Weights of a small GPT-style language model, trained from scratch on English Wikipedia: RMSNorm before each block, embeddings untied during training.
Each number is 500 + 40 x the weight over its row's rms, rounded and kept within 0 to 999. Layers, rows and columns count from 0. Numbers have three digits each. The size before them is the row's rms in percent of the matrix's.

# up: layer 5 MLP up, 1024x256, rms 0.126, rows 879-905, columns 0-255
# down: layer 5 MLP down (transposed), 1024x256, rms 0.0652, rows 879-905, columns 0-255
up879 095:455514524483411487459572531479576470531536444467452432511475412460503543479474536497470508508453494492504483536449501512574490565542537461501452508525565435560490434526431481549507523514471505434518477500434436507527463435479541567515531524497534510418465528483536509566495525481473536472576533521570475531451430563463520510492525512493496550535564469549556417486492570563484576511443495442430466501467500474525512504452444538501469474559566550490483523509558485520534508443466479516491473471484563530498449560434536522499546546498500470411424500525593437386472539511526476568563494474473500510472530519533483474500552481497521456455501480492481442445533519471414547506477445513485499510452462489469525545462562508474515520493449529500425531543448510482471513466537511
down879 092:479459481465542436528509522525509506481476434556447458419568474427500520478479552361553486503463497522548465510510512565519519547539574506512424541589519510507421467532487477508508500523527470527528512445493501504567494484456479524509490567530500484477482532426498497458515524520521554464573518553541510461543453510469461483493495474510544446466534558484444534485547440563521534474489517500501589487477539490528497550469503370504494415501497474500426481499420606484533522570509489463449480421517554482499465412499530532528505472459504444463548507542504504423472486556463556515481548475514557536541468438454426561515499432523537507527499553512492556467459516451503514492558497482500518535404518532477475460459515453514502520417529479440543501516440501464457484539479488
up880 102:375499472478547492611456503504497537471503504570510479506520524475504470578454514511509467473531511503441397537466537479504483566564550523509472473416446537486457500517480489538455537483434561563430574555472505455469506463466455445484501510523480523432488525533509465431528566413534502531469483484549461524517476516459501549506417525562549488534487530482486424454494518440523516439450512527497529477462546505471536478549520508572485517440551526517487544489477456458528474413522468451485534507454499492544502528525506510554513439424421491509486466560523510481527431465456448418517480458477468540554455564540438419531486546553527500579482482449465434521498471523520526459518469516510534539505474435528520476468514509454526557484484543487560553542428507584474475521486475
down880 105:404467512404505556482429428462424534559548523538568549483513496488511440526422505428485541461517491542464480474442491478475496534524494470436567449452500532506457473527441526431503516495533564532456515557540474502547511520481469485559499493564528498542529565550473487522504514529515457497504503501517469497535497476529480472459485476530484561490464454449509446554497444525464473431413515459493519472498465527433535551478506482533471505522536518503458533463549548527506583471474488547483482521527461480594477633451527525455461476490510489484446505555533505541447420502454427450531443446460508541511487587481548478464466517517491387497528515506511432493517514505509522480540506540503476534481505467520458450518479494425432575463479516565571445546496556556581473472459534
up881 100:493503462504542564535510517546450493517458496521512471381452499502498520495404468488506577512523526508495494485565462476438440470499557469528457495517410456541544548537552559463555566500458466502461565518468498440475523507565454492546556556513465482503511517462467515493468490516576540531538470460521506510486559517481527499507476490555456445374454480527545455480509523543492502591476514485480491502550523430527476552421477462528510512417528473553541469523493494417555510498495503423480466463440477516469558465532513547517490478527521418461505546534535515469421524514537454557462473499441487579435531576449481473507536491514502410487431471527510521554484564433567538431457538499417501525438502482493441477474498506493519427526545551505464471429505531516521527501473520
down881 100:446491533502566481535501487526462525557541517512544535556501461542474562479478506495473482492516439512493516463559523503491444461544468436513503471559510476515494499429530497483452490478456483525440507528488509514564490564473514505566483431571490449530522445509521541499534509508528505506490513515528525537426558479610559437508534456406503558532526449531533542468508516503497491584499547499460547564569528574500476476506408558493518526456508542555572486547461455466492543434428460539498534513489451498465494479601451465534542545503545549485482548557547539462444394502529472518505451472531489421528461475536523491514510600462463419489496512497510457549489479459495500475476552462501494558518443535468572606534497429499543504530584489550478470491496543543538577486549511
up882 093:515389423472498482470496562514508606560408589553467457471434478526453501484480545561476464563379518504619514476550510460515524494520442536561506553464496509462614488453492500434493461471545474443459506491484497542515462445482558502504476549525510549472398534534531473441475494477520503402584528517494488518557535478525509497583496474512541508505498541540507514462522520412515473521491473508486518499524520432526422433509487430494473475478511487504487533538515455508471491560479553436522465467527461467542509462477500552503500500472492505496565470513570422496399530514491518457532524500565488523521503491454485535497484567468493456591499487493494480543484522523532516549540447490505431487527508484423443560494509548526537553466540490447526504494539512553480492506476494
down882 091:555503570605454518444450477553547489476535492504449501501443523556425540518550475528469513559439516584491465506529525492471497521521503506455507506439531535543565553543418500536518452463466563534461470451438536534409503522506504507537464445433518451529482519468504548458493520501519491504455501551527563465442535484412449518512577446493535560459589446488546461460457484513505430467486468439511467490512468482546479434499511438491488469414438463440484535539469453519513468508464483533543479427497485502569521527499472513475496452524442476533548500546506455468507475461460506538554479455432555512409534547535528459493580511458529476459506588468509486443547536599511496530550455484576487497506493446493529548457526490481483499507471522470458471470575523501425517467534534
up883 101:558479527483466554470557517456489464507434488452512547548483514548467499477466522586526512558478521486474513519491503482479468456464581470560499445483558434488430527518520494540377513517456449439532494469523502492503538530458564575534484497505439389486456484541515444547509427470384508544502481467536476484507484505428505501517473433487541528525519456527524513563507516495475503413436464515522442477495550486456527462536461563558622559505497438480495473474521531559526507492499440514513452482481562517478522558492521443510515467498586536407550518544507528571440499512513562453527512546479559567511513521514496455456528444491550541501492476439495518490515536516559465429481503427497531480511512477489497524477490536450557523405495581523514519549542473510506506467579468
down883 121:499528481495576548457473485471453520538538449557565484463478545476569480504500440527523527465535533523487533488539526473502493475455516473495487559513464539491492526475532511557545457518476480550507512492546494510583462530410494511551557513556536525536515520526446573538478496564561544560504510559541512558512544491422455420552507471441463418546533535428456515442429472501530456504552516501465461520428484507595537507508506540407509454491387524466464545531490412575515528521419495486452523454486547519547497589510487553529481454536501477492457516453478463560471492483453514472520517461528453508546456474504487541534496579494440462489519468515435497469486430482429471467479461515567468481504451576461462433558510514540491541530402565538471451502484487536495501496474519
up884 093:464542502434523516475466555458551534492507511472516613449499499478507532492449500555476444516465458485430463475546508499537546435519489517557474517466508507458446473495476556586493449440478485524456454521562476504466488517487506491463516462568474509539503530538461553570511495491472511549539511564458427506525449474485525517485514474468481471425572460469569417508512466430552445527525475421452553399541513546436502488496472541583485425426536531463492512492424506533497544518456433436505461521444563490470498487516497538424437488516477495513465519572554470517484491496511570494538518498491436516513535454454490442482549494477555452509569501511507458499430506463513511512460498550527474538492519412568503487591495432603522465475497461453513532512497519528431585481532470
down884 102:483524506455506482538457570491419576481548575459438452487480524539485485591493489488514510519535521500474487515678490424465476510545549518507520514520473515462503478466532472531439471401530499516550521463503463502476523496482547532463517521481496465462498491519552478509436522538600508427462526556475514537450493403558476468571420495479493496463514528482529484512544439482508478473466514494500461515515468511462538509464511497474489544557529417488524460518464432525467447519461474493556557495528404554530509568555520460540541467480507495617486493504546476444550495474508418529483516551516549510402512535522541470535475454490456528519516502474462475539506501517438541469503505471569512580468500562460476430419440467461406493501509488482530541470525540459513479515528536
up885 101:511441433453501491535466467545509435487469392508505449545532485473519474470505496506479514498523497466524390525465493479549534499515550601541481441482477564442545505523483487555511523509508527517465540478520544528584497452508505498489467490516563485470484501533482513424528515518527501458470464428488566526504542439468559492446531452527536400511470497479522471630499449488542526466469500477544466490552546532473491524484563488482482420577445571491417466483552516527492443451514531483447481497465568488495459456571504515529523444508415515531561528532494529503525487576512475560510575524459459560481541481499565486521438523462526557504502497524436521466537525459430520572469520492422425597539555493558489477536493532472439450489566501484505534503476483458570533481523494
down885 103:507542453503432507472475457557506464540499481470484484573530501559478513482544518505490482549581496521469449431457542531555523494468505496509555552456430491441480453425473485506554532504477492514525506471437441479545481544525448576561533448497481518468478516491534564515494459482529457479528415515496482462486524538480520500495558453545473474516484533507475488521471445504457524511430607476516504522547451565509480525467548567398514479537574615507475533484479470518398538450546466474527475562433543431432459554563462474492511509441473544441538510463496487501412555456473467579517484487522520523572523542533489498441609496454473428500488478503484485471522452445430543448476441464515512557524439468521485489521491500555497499459441509484507559548530530497489563535543500
up886 096:523474533457505472565507528539534530556552487464446506483542548401544457475574455413518539515566486461489562475451463517527473524523476581482496517519410505492514495523530529448494466511532447531531487479510476484508570496507444510482538505473440502480486462424477533528469493539446523542434472471473444515480536483464538513451455534465487566560423442438457491484512532463510501438536489535516512501456514537491533486547526490454420535463494478502577536491479498525524440493527520442538450466574514524444569433422463443446534527465499570514452456563546471509541479489522418425483535548452529535515481489495474507500471495487531613458512470489491540478526523497489395517462451419479455599565457470495512460531467536466540483470531450544480409516491560452512500469450450
down886 097:522520619499527469568433437541535478442511500516466439460514464436492543491470434505406521516561502508492524488543442476528519516475571567510518534541432581495583546509540492535449524456499541497478472445486484454552541490508509526429595491578545493499483437498488533509474482560491502485505437507528484439451498518577508439407495531550535495563465424519438487454578506535491460479556453449481482520517463503528507547444448580505460529482513488478542519563525556527456476600488431453512510467479481565460515480487496471467508453458477537513484462431496475447466513491441480524526579492516588484499440543494445518483504458491558552453486453555466542555518569494518469550529522517515484570482550453510519485496485495538445557505526483480548461486531498466514526575513508
up887 101:452570386531494512551524461444439607457454563448499428516509489527541497444576591477486428526534459463511516539494497516455489441506454539511506544499534506504518536499511487479511500524525524499488552524504562476430479456529513530574539472497557459545538540482515480561537432527436557447493454505546561513493478489464506514541431516526426486492466505558492506548549563521559425449549471483542492541493462501513532437483514519491469445568456487398483460486438520506485509515499538391549472478536499499488470484503486509543561528489503542547490430526505503444519529493474505514549456513490522535553500528486531483500491561511525471457499498486410437501466466469500514543462502536548510507439496404495444511471563508531556531392541514444514582558494547475399499509549490
down887 090:514535453421518466566480429495532539500501530519542486473505457494459549404549474534483549515478543506530512470440451517519542442462508480555520519517551474425540561515441551493485495568498527521472466552509541470447464479503519637507499516496501461516494511480546470537468519574501563464442436459513484544478525508511555488496534504502507529590500463399535465552530534506533550494515556380557516533467450532554524466482503532459572526559507543447546475471469474443498571509476547424484479513514477518564491478557451482445525529498567478536538512515559509540505523454485525474516505433489552464419537497463471461485454419576499502516503532484407482497466485548579431539538520512498478415523574458457504429556509489464436469549484465514500523510493514502497522529519567
up888 090:537525538482555499435518579460473510466508464496516552529499511503483485619496450515468486438475477500502520517537506522447497504441453586504471481458475567429530531526493518401439459517521432536509528486465536483529492516616527530429525483528446511532522464471510477459491573453506485507530548488491457480504428524543532506520427506524551521520444450518513462472506509517502512518536451572534561521530520567484503452518560439469494473554476522490516428465534531488492470501560519627550474479473571532512486459503509482547504527439489499450525455507386528552390585541488551503476511467556483516505560447488543493528457514372528486462533474468535545462499531507520505498553544478457536484518516482502522441545492415449534489467591514490465529472516485536485515476514590
down888 091:464512508552444558499522539542562481473439486537399409514603533464522531484557614533510527473489470437453570453581513526535462505546508591426495539510527477479518481503484574534488561531522543489468498500589557475431545511475461483557562524454497523545520489521478476465526463533480623511510558522451483523499494465497486445482497468532537503558447564490573484485459466519511558484465565473511536539500449540476519500505514546473505430586498495484430544575476508534489475496517549476545491608545512502535513434430483457525449503483460552440503508414490516545519533547474522451410493553529493488466558543587472452443494459558544502461488528528453521485506465509533439503519480527497480464487514500473514535508522495514451478455518487525499511529496534550504532478549488
up889 098:554490463465551508577443523516531428521512591475507487509427550485543520439452516471524578488480478513504584538496521532414570456497487445510515450474565594538465566475488506452452433471489474558427555465468501526541514533503488529501502509496528512475573516473492435496498479487554527508519494479457531444487491526496468542448568538472503603493496456543503496502501454492527487542418522462469472472431497475489427508527517566502492524510440518575583555541496477496555511449493629488502475517419493483448544526489545461464497524497504528503475526453429516530517537412425535487526503444497507469428436525456534551464489517532545489547568532478504522457453476484559488505504454496518451534462435516529581489521521462431544538457492434467560496517428516541477488449476480
down889 098:464437460435508524551404475515523520539523474450485494438552398520460476540506513497493539530507568475547505456450460542522551511528483517458514449467531460498515457517502453487532544393516484487517511491526515514479479601510434471520529488538456509539478451442428558418541528487535534510466498533512607507530484499464533479577468482459575508500530399512468480467527532589512503535503458501480430548510445480524515473504569515456489520559495459503439511443495543509477515554517534482482476519538463459459496461498566515538521460506562563542473518503545464503524548512490488443477444485489520387486585511474486431441512539489498487528571545489460463536531453531495537495475493559590399494511574541549473479557519463586503555474496513522514485469533489442532454542543558
up890 101:454404401534517458590483461493425529502513463487476490519566463454476498523524483496516532497482607510543503530475524547558536511575467538525493473500514463573497538555471438531569519523553533462470488487529539514540583546586553543493524563493448491527495492487514489491486529500495490539439437476442459480496502499517515515554463497513483486534547548520466498501496461511584491515430499461496475460434585484484515451473458510415412583522568439522488487459456486503501513559464532498464504536485419537501522592501520479479525516543515516567493464501505478505463550506495505462515497494542487509506530506524507549508540510445444485523513437515528423559497590474481509434494511452472474453406495454465532570530514557535500443492542543589403551535483530510502514443586435
down890 095:457482503528482411491468538469532412531461525538482502528464530498493491428514551527446566542480558491483473433518413429469533526469452536555501449567527484539524431448608435513533500541444514461449466526504477574513516521552510536494566474451552486551504505516457519504517517511493509532576480460475523471570559538545505526530568421461576522469458578510518492479502530490522537537522513469520518480539536549610493492500535472480508526457477474397485472502500453557462506499546513488447507529478465505548461517473468469487543474557487505471524530447526469632565529516449484512489468534511499529508507556523535541556480521445489471524508453494504465533559490527507509553541526446434502514471408545479518506563532494544447487507481552532457513362507573538504472458545493
up891 094:512599520524492527525540481500519469487447483385534518506536547548463520462467468495495505484449464441460479499538483483468490518498482471474503487604416477469453497477482467444515506492522508529505491527457527550567441514523500496556473499518419490477549515486495527474536504517531504446573499589515515440565515477481558572564438464428479540588471446522471442513499507507437552432503493544470583495479477478497454486456517487446529413424554537534497502516481485455539490464407446428529411532482558526504530546446496493432557484436536546510532483526479578515537472458483503491563526474516527497457461499493526534579525441553495612546522525468534513434520501466524542459490491526513498526540423532509503574521448467573522460557452477507542468544491514522505560523561513
down891 084:474541519486503456441505485495500524516531567513447467429551520503532478561504562551504542473514511430505543469517398465456507599564555487539473486486493521517504460534534540462547533491482570528545465550532470480428579422574529472543539511544476484517470510573489519481407493498525466465407508499435542532500533515514455497498554495590512491509505475523483509517462544482513589520521446498495502447487546494511546485497472523528495585532499451505491524505583574477466564522476496502491533499460459571467469512516540522430452527456489576523441477558548519480494468548553561534496576524448523464429587487432398556445472437473494511526480509519535495461496503499497480528496465505491467451503461427511452513494525455420461524477481518439523521495443462533432441564475569
up892 104:463539473526411446512480448517478464505414578514442440480493515433429545459517473486443487542524566478528539456531513519485495496563467543510466525550495568463613554493519499496496542510540495519482517521558516536478511525520576524495461480483500506496457490477570475552522493493441538450438483553514460510597534536497488478433510410509474460467474512549480523480538507447527498474533517535458508448503502516554495517454463496526475456532459397498449543550509561571531484439539554534568517512535552494484489513426492526511522467392421542535486457520526459536509531459497593480561485477473516524504508448439517463456515550538505525519499499522481440508476501512519556531424526510477438477515428444532503464537516496514509482484400399571467514545496501486432482485480385
down892 096:572562480487525457592516534528411491474494502468444404452441519503512465442531437484478486464467428466532530510579520525480518422478503441555483471506464445551565540523491493508449567487451484522499546541497454525580462425510468454519486462481461541518546441485491524592527538473531548512505571544555523579475530540520476473482493420517418489459492430481482488530518480502539491485587486565524561464469482493478482534515445463491470499470481473493485495525542560490539467462424526582538482518494587453567502506512453517479482552471486417470520424469492490510521491513523465537489525410457473498571474483495481505506499610482503514485455480485484530525523537486515547459432505548421512541478497490483517584508511480546556572529442418525450468575523495506478455487514516
up893 100:476515501541546462531481479535504522460500529433493487541503514557517547517507499454503546511495481563576435451519452416479521554553516430445467539442531547519426539467520494479514488482568484551508476491499569532497432469501549481632503505477438501496543464502555527465443492587458510445497485548538452491485523508473573470521504465489433586551467482537531480476504449504514518549513455560493524505433568562550459522557432543447517484414456505597498512521485555490498449507524468437457426511508521519495532569443520543530517543466510519528465492545472508450474537499532559521468507533501534540543517420537523468482517427516486524543568500453459537442448531512567503529542452524534484493456528503491518367495497468492463445536532523458556514477453459426512462555473534
down893 091:505507471467497567505513537464495481508425509512490552475551413527502466521497527422506537492414500467513526593539456461513483536437526489496507552496518465589549558523545441458522520477490421510491487439527472498476586568559529567484448533576553511525477538478530481441530473520531512540463500544471528483622500531458496485467494554476465573555484543452496411541498518500490533455513469496534589433523493444456505475529541480535497553513505517504462481500420525466505507482455429546560526465535408513423524426483425495552478461430448473515444514410465488510471468461448510537509433427498525534506475453495506461537517487546489561485493510505475534487533553534489492487537522560437471528514512511497537533497523531541436457433531504405478503453498508415516510464563502
up894 098:484546519502436435434465507517516414443592576487554493511447533525486495508547551470511543442516506463573468512548435476483499534451463458474476452513496526571515448580529525474469470503503456476455490437515504569541437504425556481544506460456575443507508440515513433505482526537491493442436445566456536530508486436489501461434558538492507563523528555462447495452588474452526446463549479546476532496509483467424477483501464479584519532503510435563487469498500537507468532474506520473484491529502531507512487459479488462517467420460480518492546517541553451495518487522571506563578494515531458538566520494487518506554547496478497447508493420464414514537518512498463501440447523494519500461494608513525415509518563532491435522512534516502422519549467539551548594477498470
down894 096:549548469472430469459500494542525456451490503574488461496497533468515490513490520460471553455550417489545463478483491467480465456456473451509478550479560488527543524556460481511541496562519469506463476537414466510500514525428570536559485446522553476530468492427515492545536546480496569476421421591545509479505433441506497503417493479527542498516479475441457489519487522414465528542537474513474422533501507494503527420511560446538480486436467451514505512545558466424456452406540480488459488480417542554391506509469490591534490495468496521500480534449476506480445533522470519497530487507461525415495506543518507501436470519446537491472475464393433443515408447528474498528528567541553521484447479482501534485488474558508503566532558473557514513548457534559506518471481497
up895 094:537498472499528524407559522451480557519425458501515545504500540479479515461468502513435549480483532550501520536451532487580526551534477468501477418559499461456518477532509528449514497536506541375556546449501478504537486455499524578418520514466485459507486517446582491448484504568477468496460537452555516512408479375533515530561504508539536499514545498506521503562437481489482490483408517541443489434469489484552505516545514487515480568492555575492506536535466454536526497486524491491491452467500551544493537481456509554528518495501541542440480410524527522504510466579548576551470556522508501503495508470477578443510400504505543540473499566474479507500554520518495464547476462538435570508407467413468494523468505523548520549437554486484493525504532558506480451515442564
down895 098:481526508505480531599465479535425489518487452475504510429561460437501578486551551495498554550529477513558477521435462557494550496484509551472517464568454492541531543454493540457471447511542500511440518513548472541562479505529396532479452560505516499540447486522546450447451458524503408473493481532555518508402562542493494507474560564491553537474557429506471526487472464488535520490493471504486506534459475506546461547396473524501450570448507517512443520481482501513489521524508422437494478497463561537521511522484474460455507492599519500447507489512547544483557438525395481520411504562479508527464452488504510454528522514514481500510460495514498543469525478414449441474427446481471460558426531471518458483586512443546495521449543505416515456466518473441493536474438516
up896 099:492461430490418537512451500513526431489470501546482577482552547490485524579466576518524536513519482538553485507531500506491491450498555551581467455549516536516509489432558428583552478488561486459527511539498510478474564497474469470433535473596449600489473514565596587448505547491482448509474455543549453557433460506537483551564502520537424503453435507561482473442511424453453572509503508524496450522517491475457468520473500474515468433541509471525502540430530527483505504574497483583461504595489469512512525559548521456451505496507527516498542473506418477475532576472482460498463542510524540590487486508517468508420511448538432478510504537512526512502547556452457523531509500509465559464451500508498489476451508495515512472504493586546535484522491480552521518498446430
down896 100:478492569480474434446494524522496457505454544502539453521565389505474517558489560543501553498486397525474526467504475532511477496515520455504488521487507441515484462476479488495490519508511508477496463454520541458486520460446462563445467460493538462424535428516475510475518540529489474479443501466508511493455534482507592527511464416469564596524458514484568450491633446486494577508562534507592501465574567489487466490526484457485594457465462488467502487494519488418499485567548494584558543512500498505515514479508502573463464565612481534497495492504448584449478461502469477497513437464425483487438468533525481501547495473525478496476470478484583486442528540534449493443573582557484524518484533432458539509556543476547511455552495505441508544472534509496530512487477500
up897 100:534541535580462477540539497484500477535517549503628537492446555523568515489535596431472477453523476510579544556527516500421482480498564459414490522465483513499541438498509429423528482480548418521489503506472455441470505520563455443492474559518507494450490467512468554502521512472512463457490556525556443532486510550545500529473453500481574526511463416519533513482489535417452468515535456469498542506526474436444517517493421501469449488516440514481552467532581456470532525533442487547465499502488541558509503489484511545496440499531440544491381427510458544507496412535531487514506458490514428527453505529479487503501463566537518494476494488495513552465542540537522495476467504448563460457438542500487451487549480562498584461511484510484497497515532577520439575418487475
down897 101:520593510560561409429518521518454488551450493482550516527438439469478494506474542461483471468441536513535482551537561464531509493549439484473496502561471569501545461495478456542385434501580417511484477510499494457517509531542468474427452420369495493479484506532505493550525532485535523462552427492466425504483544562504501531517487558550499546546528549433566437484515440564487472535465565511520524552478448497522493467526616524511557505498547489498489514532486482455506496493452428508475596447482548528466567470489493549583448550514468490464409470552474511507509504558482505465423496459516479520541504483524515504574439477508494517494487536480496499544471523515558544495498512464471544452515542477529531531566472524540534497493516426484494534467517505430479551472488497
up898 100:529415504503475536479535545503477518427524505487510505524474513505437516500542532520556516487482520456543540472502505488454514611509550562580548462551445536543495476497558514483525515533489419434483525498457431468481513537522576503506485443582485505462534521511559546542467480482474503422479477486559633520508521563486490499457512463507500401553549477535578466529490442521539394519519469519516479486522449451575498474557519485496504585516483451541536501452462485463541539445486518514481520501544538458555450514532527474507563493475396559482477519584487494525552538462513502514537508451429435553539415548511484495562493541452477415567561447462430496512469464521482474479430459458510527495470476486493492463513486507577523527447485474485553530510521497494546455561523515
down898 102:507539492450503466531482428506462578424488511501501490469512517532464482498500503439499489474493553487512507521465568505425476528515492533512501490456448478497538421531532552429505482531570501527538513547474563480446507482513506516462471561480503489554474516493541493482502517407473461482475460493527504518544513469507532500500405477568502541541637545547451523526483492551483448442489523441481493487462442539589499586515462439522452428534458415467527516536499511495493497448488484476473481404531497473567450493548588489564507548479468483518533487486506541585575517463512553524530585558534520512457533523515475383505538465553549447466553454430465535561480606454456484539532531523491447479502449490483481458494516505555501514572468525420471555515497519465465530470488526
up899 098:484446476490518516564472524493530458502454556491503390494516548488543444510450501528496574527552480518531498531459476540492473515527435511514490534469566489546533500545576499557421495567528488390504520563564525534488506470525470478498553491529534438607453531470514497499460521562470458523508532508514481489560525497528519482553475490495517564413461570515581540464522525524489504452519484485423501486540516504561520475496538478509497500511482556539456477575519538496555405489488520474493500479474558539470449538474527551524538490486466512485463502569490434498466482495497493537414522450549497530540496543470513453563490453480509489470484546490534470510420582516520585476571496488484509464488486536580604486461636541589551487497440475518584552522520569499465512519521484
down899 091:515438526468563503544431555425437477467468493498537482488502486435549550534455482495528542478460511504514483521444462529471496498536498501596431515516534545439559438465565516537464571488481527504516454519544466517443450499514517572516484486461459527526487520520505464543467442591531512549526470471558469554515485487531474430427495513537579433509460500471586587553494445428469480442510548559494511450461526555500555453439495431564464484439520562448521474429462498505434472475481495512506550472510474438560463498497458459551562489549492470503498465485473479442594495516468478494542532492492491523502470498530471517553455536498455609478521509527524516482497519480492447473473536485532567508528555446439553478511425477506452521509407493436563504517546586484474516521456515
up900 102:550491559471516535486567501517518517471506490516495500541461478519505547460497490479517521494397415542515434509480507559545508463418400513452504566493504444551495580536547456508485525404525463571509448476558488577497472511580477500481584587505490551529556497529460545491532516505465519529510384539459485446446451531505494530506525519536587462539552528516569534477506524440522611509585531495578492504606518453524521454475496508511526565525537509521442501485532508521490431511518473473498483461469534507555470429443502551463536507447522514577502468486537502477561569540557442510455528482488517479499439420487457449478502477516459452442449529501520472479478482498461496496502450486516485435501492502503515462528497457495528497436527408506500431511479519487495589503519507
down900 104:484479545466541543493470508563509498450525435486458454564459467477384551518509535475487478475446515575542503459538467490505535482499426522514612491484470482473454529491551466542474506480423481459473526536539563524488506503522569594496420557524511496529520510501443462413510421533505518502505499525540421521476530516543556516492482484529481448445542517537577548450476529464475464506526472460533490543554568466503447569432552467565510541558495522549516504546566448525464464470446504481465470523502468546553513506530508511483525577512570542491456511552482518520540477402540539511535483442440530501476485434444545469493501488544492418453511551475406517525496506460448552539472462485434484493525481489522458485478528500507498594494464455501535443439410490461483527425491488
up901 090:542494518507445525454474503527406581509465508533476598542475512530470556586490483451485434451554549523586582451451485535471516508491478537574538540468528546431486467482528549541509515440522538497518460525501527582575548559546467484511527473523495460466481528507502552530538552479539508466553562458476579547487527483432533510519535467425442540489492568479492480510481482525519514511479422447418566508535540471501512433488489491529505501487502519468535495480515505521520513461500509508481484552554517532481562516507471495584533503484425520470492530439494458461534440534491462620499460520544457571509518535451489471523471589509460444528569453477450499584475548488494455539419471563535551524478477558507479557542520464542513562492507511581499500523449562508559509516516545
down901 087:477461491539529532501458367469535573454493568546464493487549481523546494532489545485545508504518517510500515402525488496504476467531425480497479492462504461503512522481487495445472445504564568484481483517470477502446485487497410432482496476438460504561495546510501482471481562570522539511513501439595533502491486565518469494486491588451494458531490464423430495562383504484507468491477492475509577406441461520524432449513478507565492527458428462518466558487522439504457509476545448521511490411547493466411513525526485516482469561514552573481472512601502565486530450524510554477593489516496446490548477488542514442509457467516445478481530495529534466653499502492520534490573470481537510496497483477513493506505501471468437480491524521474477512456523456464517511525515588
up902 114:559545509547603502459552559480511502469454496514489525519463490487442504534434514502449584457511533567518530470505488554469472516491485479456472509524536519490533473533491494546528509470511529463432457607502501474425546470464384513428530475531462557577558568521484511517432491506474544516467514498490449497548541497472487504524465506589475432496507446485444535415452507469518550530524509462515511438467535446507508528427525447518487505504521533516522444445520527480511518427536543485543510570476540473523436506495467520465489458417518454505522552511529537548493543483523492421474563558426558543530476454512485538493503553519445534452568459503480425482524499460419503520516516420480519592484461452583546572527466566482522503512429514523493424470547445500539537511523485
down902 102:510514484493473526429605523463511472504521463497556412561457544540508443479509482469486491504456508450497478458432522521535518544532508482531568492525465541414474480512427546513517529483485556449450485534464462508466549526518462508537484533573486529545526593429423523535517526527448526481529527574515549494543521538513510442505468524566500529515525488493478524458430519481553498464585535493541550495486429466512414565448572435489471536546531494517454537470487554511551520428559473457429445557500508484517444524493463581450522532459547551525525445451524502461530494545503560500522484477516543523470487517515550445520480564464502505433525493513481514421433515519483525458511490431545552435435570433536522487517539514489501466507465511573572462488590433492434505494515451
up903 095:522535513505535504475433585525565481436487477454380496501487536514562517544533453465514496504511490489494483539550480569438466503511499595486512524619521505499503549519512546530566558420515465520435505502512492520440476468448484572528485513520528490520492529493443534451529466547598514484445534489506484451441510508518464499494532523502518559504551519505562526444533549477521476519531497536492505472556489413520456522451492504534574495527520419451494482495470537507479505476597509489483430478462524542498470492517509513475529511484441517538506489532505469530543557428531478522527527535469530548517492507474414545534370490540585563485517539542538555500579515545535487463483452493558463552496470504608486457601497481540510440438463566510529424434512547513502477461484480
down903 093:366528456476486502504542500453524536520457554539517443568506481496531480440498471508495466379505539472383484545377482408520421537440463512488462557561527516523560509516544463515499513549508504414507457448516477495621554455541468540460585476460475456492520588507472509523530546458492538534473560505435495524539500504537506560446522546515502486528543457523540541447578500512544539486523552532486503535516525522455516495478492559529494524450503519554445493572496479488451502484484366530477500474504547561450512483539456483477442511467523454514474449502435505506456495499520439434467506501490473566498546480440500441497537538509513491530486516527542516526526465483440513472497532441552447442545492495517505549505458516485556533472490518537562508484455504501519459479456515
up904 098:471527388491503523588472529503603571492496538504421452552540483491496595511513530500512542469519524519584482533565508485483455489549487516427513529562486519498494459505566502573525527427460421491514522470461514400518456455443453527437518535519477517447431503460493526470562451534527507512485529485507498416516510494526553529484484465529517569503567505471490566443483538486516515541455501420434568442467516516493450516569495493564452509542515398425466475496474531517542534532461491471514503554511515522498532531505585484478469523469514551475537479489572520460493548488532558549502538533517550546463527445508463524418496483571503532465501502520499540458583506470497535506526486498552490497520437501544484464493441447418573494479451466470412534536460506460524478548472461
down904 090:456493518510524547438529575443514533520500407500465532486519514425479434483477440424511531492477435536487491528494530498546548450470430518541472521555463522513465385487479481555506527494504429553462507486450501529525559464467453527587492556541519476420482464540527408494548514508475458530502515462485444525545511456524481561557472493462521488439499454422505547464507504536464514482493554574435465483530524453574541492519513501445530464470510501498463523497473453515446531511550508556567468439492531450480544494471565504566438545541557534475562538461491463499547456511496422467482524459480424426522500512519479532499470482559497521481424547543503481466534441529486429444478581525512540474528443589511493578492409527492489551494540501468476479492442552490541473506490432
up905 099:462573550522476560508531502467482442483554548519583489516478560447497445410525540478482472423478452564509492443435457540526508530521444474522549487518504495511448516428454532486526534485469501497520474523493481455463474470520471461506534555502477478543413530503472488505506480434481429482460526568541441466459523517443454479526525556578622446491468474509442426464516509533411502563472492423513537438503508478507560468514461557458443539523514518471480433528425552525543566516480512522482485552513514500537508507455556474499524543440537536468546518501539532501454578376503476522514505524462415531507488544500521506474520585473472507539465492438512457516498506497460521509435529606531518517512474543514477497549421541521521515464402482501546452493515492491465494482548573
down905 098:527497459488443491503559454443530465539541570467535487449453456453458549499507532489558460467493464479455537532461502566520488537549470468578439469526549502482517535397521512521488521564454510511495390489492571511482514513497483471436485528527463469517488522498460458480522552500439490437502484533506487491453478492559610450535555490472552521486494492490514486451460496627488459516532487539544518532462479489524510531468487494445536451467498448530512449532379448508527537495480490508503528491500469401476389470516511472501529425498511545477545511508467535515455569524549497546504503605520524496489559486469500516437441487515439486601454505468441508544510536445488468508504618532465541513493507537549468537482478587442445551543483469483549459546485515529528534431471518